Weights of a small GPT-style language model, trained from scratch on English Wikipedia: 13 layers, vocabulary 2048.
Each number is 128 + 32 x the weight over its row's rms, rounded and kept within 0 to 255. Layers, rows and columns count from 0. The size above them is the row's rms in percent of the matrix's.

# layer 7 MLP down (transposed), 1024x384, rms 0.0363, rows 696-717, columns 0-47
size [105  97  96  93  95  95  97 100  97 100  97 103 100 105  95  98 102  97 102 101 117  94]
[[135  79 135 105 167  89 170 110 147 159 131 113 138 119  86 129 127 121 154 137 127 119 150 122 122  69 168 187  94 171  98 214 177 148 147 126  90 114 140 103  84 192 127 135 130 168 139 180]
 [124  91 125 112 124 169 141  91 141 134 152 126 100 124 112 177 167 150 163  67 116 152 160 142 117 145 141  92 185 127  96 218 123  90 111 120 165 135  58 189 113 105 105  81 129 187  87 176]
 [152 120 201 169 160 171 149 117 132 123  92 186 119  50 150 118 150 106 108 164 140 126 106 203  64 105 172 118 102 120  37  81 115 130 136 139 148 106 123 126  77 137  91 163 199  95 129  89]
 [ 96 176 120  98 100 160 144 161 126 140 122 144 124 158 109 119 158 146 129 109 144 194  82  82 174 121 111 154 149 173 123 166 103 214 130 108 127 163  77 109 114 172 143  86  79 119 115 103]
 [ 78 122 126  83 159 144 125 159 169 111  43 125  90  44 149 203  94 113 133 159 114 153 175 119  92  99 209 130 152 158 146  78  78 135 144 129 122 112 126 155  86 119  92  59 140 181  94 125]
 [111 209 133 131 146 186 118 145  85 186 151 211 109 169 113 110 195 158 134 182 118 110 133  67 125 113  79 144 130 155 134 182 130 154 124 124  81 195 133 113 131 146  48  99 128 159  97  51]
 [105 121 147  92  49 135  78 116 159 120 127 199 140 198 122 163 170  74 111  85 114 167 122 174 144 142 145 119 141 121  73 127 144 131 115 102 137 127 143 109 130 149  87 171  83  98 127  67]
 [124 104  73 143 220 130  97 150 107 127 176  68 144 152  97 137 187  94 206 128  78 168  93 129 124 134 133 124 102 183 119 195 136 117 127 112  92  94 162 115 132 161 138  20 137 138 113 129]
 [119 116 174 187 188 140 156 126 161  96 109 183 144 119 114  78  86 129 157 166 137 115 106 114 140 118 179 159 134 158 144  91  51 173 123 183  81 145  54 106 131 164  85 169  86 110  38 120]
 [104  91 176 141 115 142 165 159 105 146  98  90 155  87  66 113 102 111 132 154 143 145 142 161 123 121 132 148  98  99 123 160  90 172  86  85 132 153 154 135  83  93 205 116 190 135 175  87]
 [113  70 172 125 110 155 131 108 135 112 148 136 134 154  96  70  64 156 158  88 101  57 105 100 115 148 141 169 103 162 163 135  92  96  94 172 137 172 121  94 142 149 136 127 158 152 144 147]
 [ 97 104 180 115 127 109 126 158 174 131 100  89 142 111 214  64 111 177  93 172 171 125 115 102 129  94 112 189 122 150 107  90  91 157 106 130 139 153 123 126  94 153 151 118 130 141 123 167]
 [131 126 114  87 111 139  63 186 137 110 118 127 154 126 155 200 174 164 145 154  98 115 110 156 159 157 156 146 147 134  83 197 139 111 195  92 131 149 158  68 141 170 124 151  89  73 154 125]
 [204 137  90  99 121  72 109 140 150 115 126  77 157 115 167 151 198 170 110 175  90 124 154  90 131 127 155 172 101 115 105 144 125 141 105  72 102 115 153 132 150 167  90 180 121 111 109 161]
 [112 147 112  52  90 120 201 128 143 124 157 138 138 110 139 122 109 161 102 106 160 168 201 121 130 129 140  89 125  91 185 126  97 151 115 144 165 131 118 168  76  69 101 160 135 151  99 179]
 [123 103 106  81  97 139 183 172 116 143 136 129 168 132 120 139  84 137 111 190 198 120 147  82 187 164 159 154 148 153 111 117 112 144  98 144 125 128 110  90 152 111 162 147 138 114 147 150]
 [140 142 134  90 118  97 115 139 144 100  82 125 136 177 167 145 107 167 158 118 124 152 117 124 132 147  84  95  63 146 104 151 204 169  89  97 147 164  85 139 156 171 134  89 134 124 107 119]
 [150  79 149 161 170 155 124 118 110  72 148 153 139 135 102 141 176 167  68 103 126  98 172 125 164 165 184 116 149  88 112  53  66 126 133 154 129 139  77 117 104 111 109 158 163 132  81 128]
 [ 89 139 138 140 109 148 102 138  84 157 151 101 123 185 142 151 188 120 128 156 168 125 143 129 138 103  81 141 139 133 102 130 121  61 129 122 155 105 126 200  98 138 178 160 162 201 154 120]
 [100 167 101 118 116 134 109  66 119 163 111 146 151 129  89 140 112 176  92 121 136 124 155 137 114 122 101  86 208 142  98 102 124 186 196 147 130 110  98 135 142 176 165 120 130 124  68  86]
 [132 113 143 118 189 179  99 139 158 132 189 151 126 106 142 125 112 120 120  74 126 146  98 135 110 119 154 154 147 165 115 108 209  93 188 187 116 111 123 138 114 126 145 178 158 146 140 170]
 [119 166 192  70 170 120 101 173 184  50 108  46 134 153 145 137 140 186 146 129 127 134 146 149 134 156 124  95 135  97 127 169 128 124  92 173 155 177 159  80 183 158 176 171 100 107 123 132]]
# layer 7 MLP gate, 1024x384, rms 0.0419, rows 697-717, columns 0-47
size [ 99  97  91  94  93  94  98 100 103  98  96  91  99  96  95 104  98 100  99 112 100]
[[133 146 135 144 140 100  87 146 102 131 112  37 142 118 129  92 100 101 184 114  95 168 145 143  86 204 129 129  86  95 171 173 105 125 121  99 155 119 135 167 182 149 127  89 146  88 110 170]
 [110 128 241 124 131 127 107  83 194 155 178 114 100  68 114 131 156 130 108 147  95 128 173 143 107 140 178 158 111 113 129  94 110 114 181  82 111  84 147 103 170 176 158 115 154 153 110 156]
 [112 172 152  96 160 200 151 131 159 169 129 128  70 170 100  82 170 115 160 118 122 121  94 123 154 136 135 171 167 159 125 189 100 150 122  94 149 155 109 132  90 164  91 109  91 163 116  94]
 [208 162  83 168 158 107  99 118  90  96 156 149 149 148 122  39 146 156 104 130 152  85  98 181 115 149  76 102 152 140 155 141 123 119 143 126 118 152 163 101 161 185 105 174 131 103 114 107]
 [105 187 142 170 126 116 109  92  97 170 141 100  68 157 121 137 146  94 104 146 129 111 136 147 143 149  83 106 150 146  91 140 137 174 163 120 124 127 154 171 105 132 133 128 155 117 172  24]
 [164 180 124 167 206  70 166 137  53  68 156 129 157  72 140  77 112 142 155  98 126 151 130 126  81 114 100 116 158 136 210 136 151 100 140 116  96 115 117 177 122  98 174 113 174 124 107 159]
 [ 97 105 194 125 116 105  93 117 123 119 124 108 183 190 108 121 122  93  87 153 109 189 109  83  77 100 139 168 119 137 165 138 115 107 176  72 111 112 203 107 140 123 141 114 144  96 122 146]
 [139 111  90 130 134  99 165 112 139 112  95 105 142 163 136 144 118 151 130 156 103 127 111 153 148  84 136 141 124 155 106 224  67  68 173 122 108 158 123  28 164 148 181 129 147 124 152 156]
 [140 141  98  54 181  95 167 131 137  81 173 156 124 143 206 181 130 175 124 146 101 163 130 211 111 186  68 123 114 170 146  91 167 137  87 137 117 120 120 129 161 126 148  43 101 154  69 126]
 [105  97 147 211 109 130 117 134  97 134 139 156 104 125 177 132 111 103 144 129 119 190  81 173 168 205 114 144 114 116 187  83 196 129 131  82  78 119 127 123 123 108  73 163 131 126 157 106]
 [189 126  88 154  95 136 103 103  78 142 147 144  98  97 105 171 150 147 123 109  87 164 159 134 138 124 101  81  93 109 119 153 175 124 170  75 119  58 139 193  55 104 105 129 153 107 102 134]
 [133  87 141 158 161 126 164  99  84 138 146 112 176 123 107  43  90 181  63  98 121 102 162 100 119 147 128  90 144 129 197  72 122 156  62 156 151  95 116 182 146 108  83 110 102 176  68 123]
 [158  92 119  86 117  97  97 160 171  78 117 166 133 122 120 135 122 142 102 115 105 132 173 111 102 147 144 179 105 139 111 101 131 122 107  63 138  96 167 117 153 115  78 118 175 116 112  86]
 [ 83  99 130  87 123 118 233 114 138 154 142  82  95 120 119 126 141 151 136 107 124 131 154 129 134 133 115  93 182 107 119 137 113 139 157 174 115  94 106 117  86  93 110 159 134 139 156 170]
 [170 168 104 138 137  32 138 143  93 114 156 102 106 145  94 107 153 206 134 125  55 111  69 165 121 157 143 107 126 140 122  58 156 165 113 100 164 111 163 151 105 148 142  88 139  89 116 141]
 [119 181  71 103 100  95 170 164 158 167  67 139  68 149 148 110 124 168  69  60 151 146 161 133  95 163 113 162 130 116 117  99 122 124 127 134 110 128 133 138 109 129 169  92  85  74 115 126]
 [ 82 130  94  80  60  92 112 116 170 132 113  83 118 131 149 152 135 155 186 127 105 155  98 186 150 159  88 157 163 157 152 118 128 164 133  91  97 165 150 145 188  91 162 141 127  99 152 172]
 [179 158 108 107 115 152 191 111 134 180 157 156 156 128 148  90 114 109 103  88 105 159 138 146  80 139 180 154 105 130 107 147  68 177 146 138  93 169  72 118 202 109 171 123 140 153 112 141]
 [173 186 150 129 103 165 160  98 143 162 162 104 135 158 183  90 111 101 148  99  83 150 125 141 142 191 102  99  43 152 157 104 112  85  65 124 122 182 101 155 180 117 119 106 108 108  98 135]
 [119 185 128 107 125  78 105 146  96 117  91 108 151 170 118 154 118 113 135 131 109 131  88 148 147  72  85 129 184  71 144 126 155 135 150  66 115 135 115 139 112 152 102  98 111 101 140 135]
 [146 144  57 166 182 126 195 119 149 177 169 127  87 147 118 137  59 104 142 107 163 110  96 100  99 162  95 176  94 167 108  94 141 152  84 109 140  97 115 114 135  75 108 115 173 130 135 132]]
# layer 7 MLP up, 1024x384, rms 0.0417, rows 697-717, columns 0-47
size [ 92  91  90 101  91  98  98  93 105  93 105 102 105  91 105 107  95 102  99 115  91]
[[126 182 104 123 133 151 151 188 113  74 109 139 183 122 167 122 104 106 170 162 136  89  92  99  97 102 160 202  71 123 164  67  92 158 128 133  84 120 124  72 164 153 131 195  97 127 169  97]
 [114 162  97 126 129 114 142 129  91 128 189  53 107 162  83 115  80 161 104  95  76 105 142 101 183 173 141 141 140 153 183 120 125  93 166  95  78 187 122 149 143 149 153  68  40 162  81 169]
 [129 111 144 123 182 159 153 101 169  99 155 141  88 135 145 108 150 119 158 127 140  79 114  98  89 139 130 138 146 109 105 106 129  42 112 130 159  95 155 207 105  89 138 134 170  95 161 128]
 [110 197 102 111 141 141 107  74 131 101 155 135 153 178 105  59  72 185 145 135 118  93 155 178 177 125  55 167 123 149 159 113 130 190 141 154 107 134 140 110 130 195 104 204  96 136  84 135]
 [148 102  68 156 191  89 135 157 156  97  95  72  44 107 107 151 126 128 139 122 115 169 194 164 111  76 126 131 124 129 123  96 153 100 142 164 140  63 126 175  86 133 112 121  85 135 154 106]
 [101 168 111  93 113 140 119 119 129  78  98 144 198 160 116 104 112  69 121 182 133 138 169 120 129 131  60 170 158 125 105 151 129 131 123 137 121 121 168 101 113 141 181 133  99  95 154 147]
 [ 95 129 178 148  92 180 144 159 121 177  48 163  65 136 198 149 100  27 142 114 184  73 138 123 109 161 104 108 131  56  58 131 163 153 113 144 126 141 102  87 116 146 169 171  94 116 166 107]
 [161  93 126 106 113  92 105 105  92 139 119  64 120 143 101 173 125  98  97  63 102 145 189 115 138 142  69 117 121  88  87 130 179 159 118 152 169 105 156 119 135 122 146  80 162 161  84 118]
 [125  87 122 118 141 115  65  83 129  96 181 161 123 193 141 102 134 180 106 122  98 110  84 133 125 111 121 117 151 136 117 172  93 103 156 167 176  73 168 115 170 172  73 126  62 104 113 136]
 [114 155 152  92 135 179 109 161  96 149 107 127  89 129 149 147 159 155 139 142 139 172 125 158 142 109 118 100 161 127 120 126 161 166 101  59 110 192 162 150 152  81 143 149 117 141  85 100]
 [135 142 136 121 128 147 135 138 150 153 160 121 107  92 166 149  90 129 137 167 113 153 146 149 160  89  67  98 136 141 137  79 155  92 191  29 166  95 161 144  43 133 135 168  97 127 170 151]
 [146  98  86 143 105 147  91 103 135  87 157 148 104 180 117 123 108 208 127  60  92 143 169 150 107 149 179 101 135 127 156 112  90 160 127 112 101 111  93 106 124 151 110 104 131 102 157  81]
 [130 120 168 148 153  60 147 121 112 130 102 136 163 111 163  97 111 110 162 175 168  96 115  79  96  58 126  77 139 115 189  86 139 171 182 142 129 135 105 119 112 205 193 104 160  77 130 146]
 [117 156 131 179 124 188  15 153  97 143 144 133 126 146 188 112 138 148 140 132 109 128  81 114 133 109 112 141 112 139 111  86 148  82 114 130 114 126 119 101 135 223 126 101 147 102 132 114]
 [127 137  28 132  77  80 136 117  54 157 157  43 150 129 119  95 143 152 136 121 106 131 109 142 111 145 186 119 108 158  68  89 127 108 136 133 165  98 193 110  72  97 146  84  96 106 166 145]
 [104  97 121 165  68 153  98 124 126 139 120 108 125 116 128 131 120  96  94 125 141 145 161 150 163 118 118 103 109 119 120  72  79 144  97  57  42  81 107 119 111 133  94 145 152 130  84 119]
 [119 142 141  80 128 189  75 138 170 140  50 122 112 105 143 120  83  99 165  98 147 121 106 133 136 124  94 128 115 148 163 160 182  91 143  81 131 108 168 110 125 173  98 110 127 131 105 109]
 [137  93 115 120 128 129 154 137 133 111 165  59 185 101  83 197 111 133  65 105 128 134 137  60 143 163 182  91  89 132 112 167 152 148 125 137 145 159  84  77 144 132 145 110 106 149 164 153]
 [116  78 132 135 139  70 154  85 143 115 172  77  98 141 143 182 113 104 105  84 137  48 112 154 150 170 136 131 128 110 113 101 132 140  78 102  57 117  96 115 150 142 163 116 109 105 125 130]
 [130 105 157 185 120 176 155 104 179  99 174 159 113 151 118 123 133 114  79 102 119  85 105 156 163 168  76  64  96  87 125 139 100 154 175 133 155 119 118 141  85 112 103 165  91  99 153 143]
 [138 110 117 151  86 114 128 105  89 222 126 172 104  79 133 112 182 107 102 136 133 116  96 106 118 102 147 124 125  93 135  99 147 114 146 125  88  79  90 169  73 117 109 133 128 122 134 143]]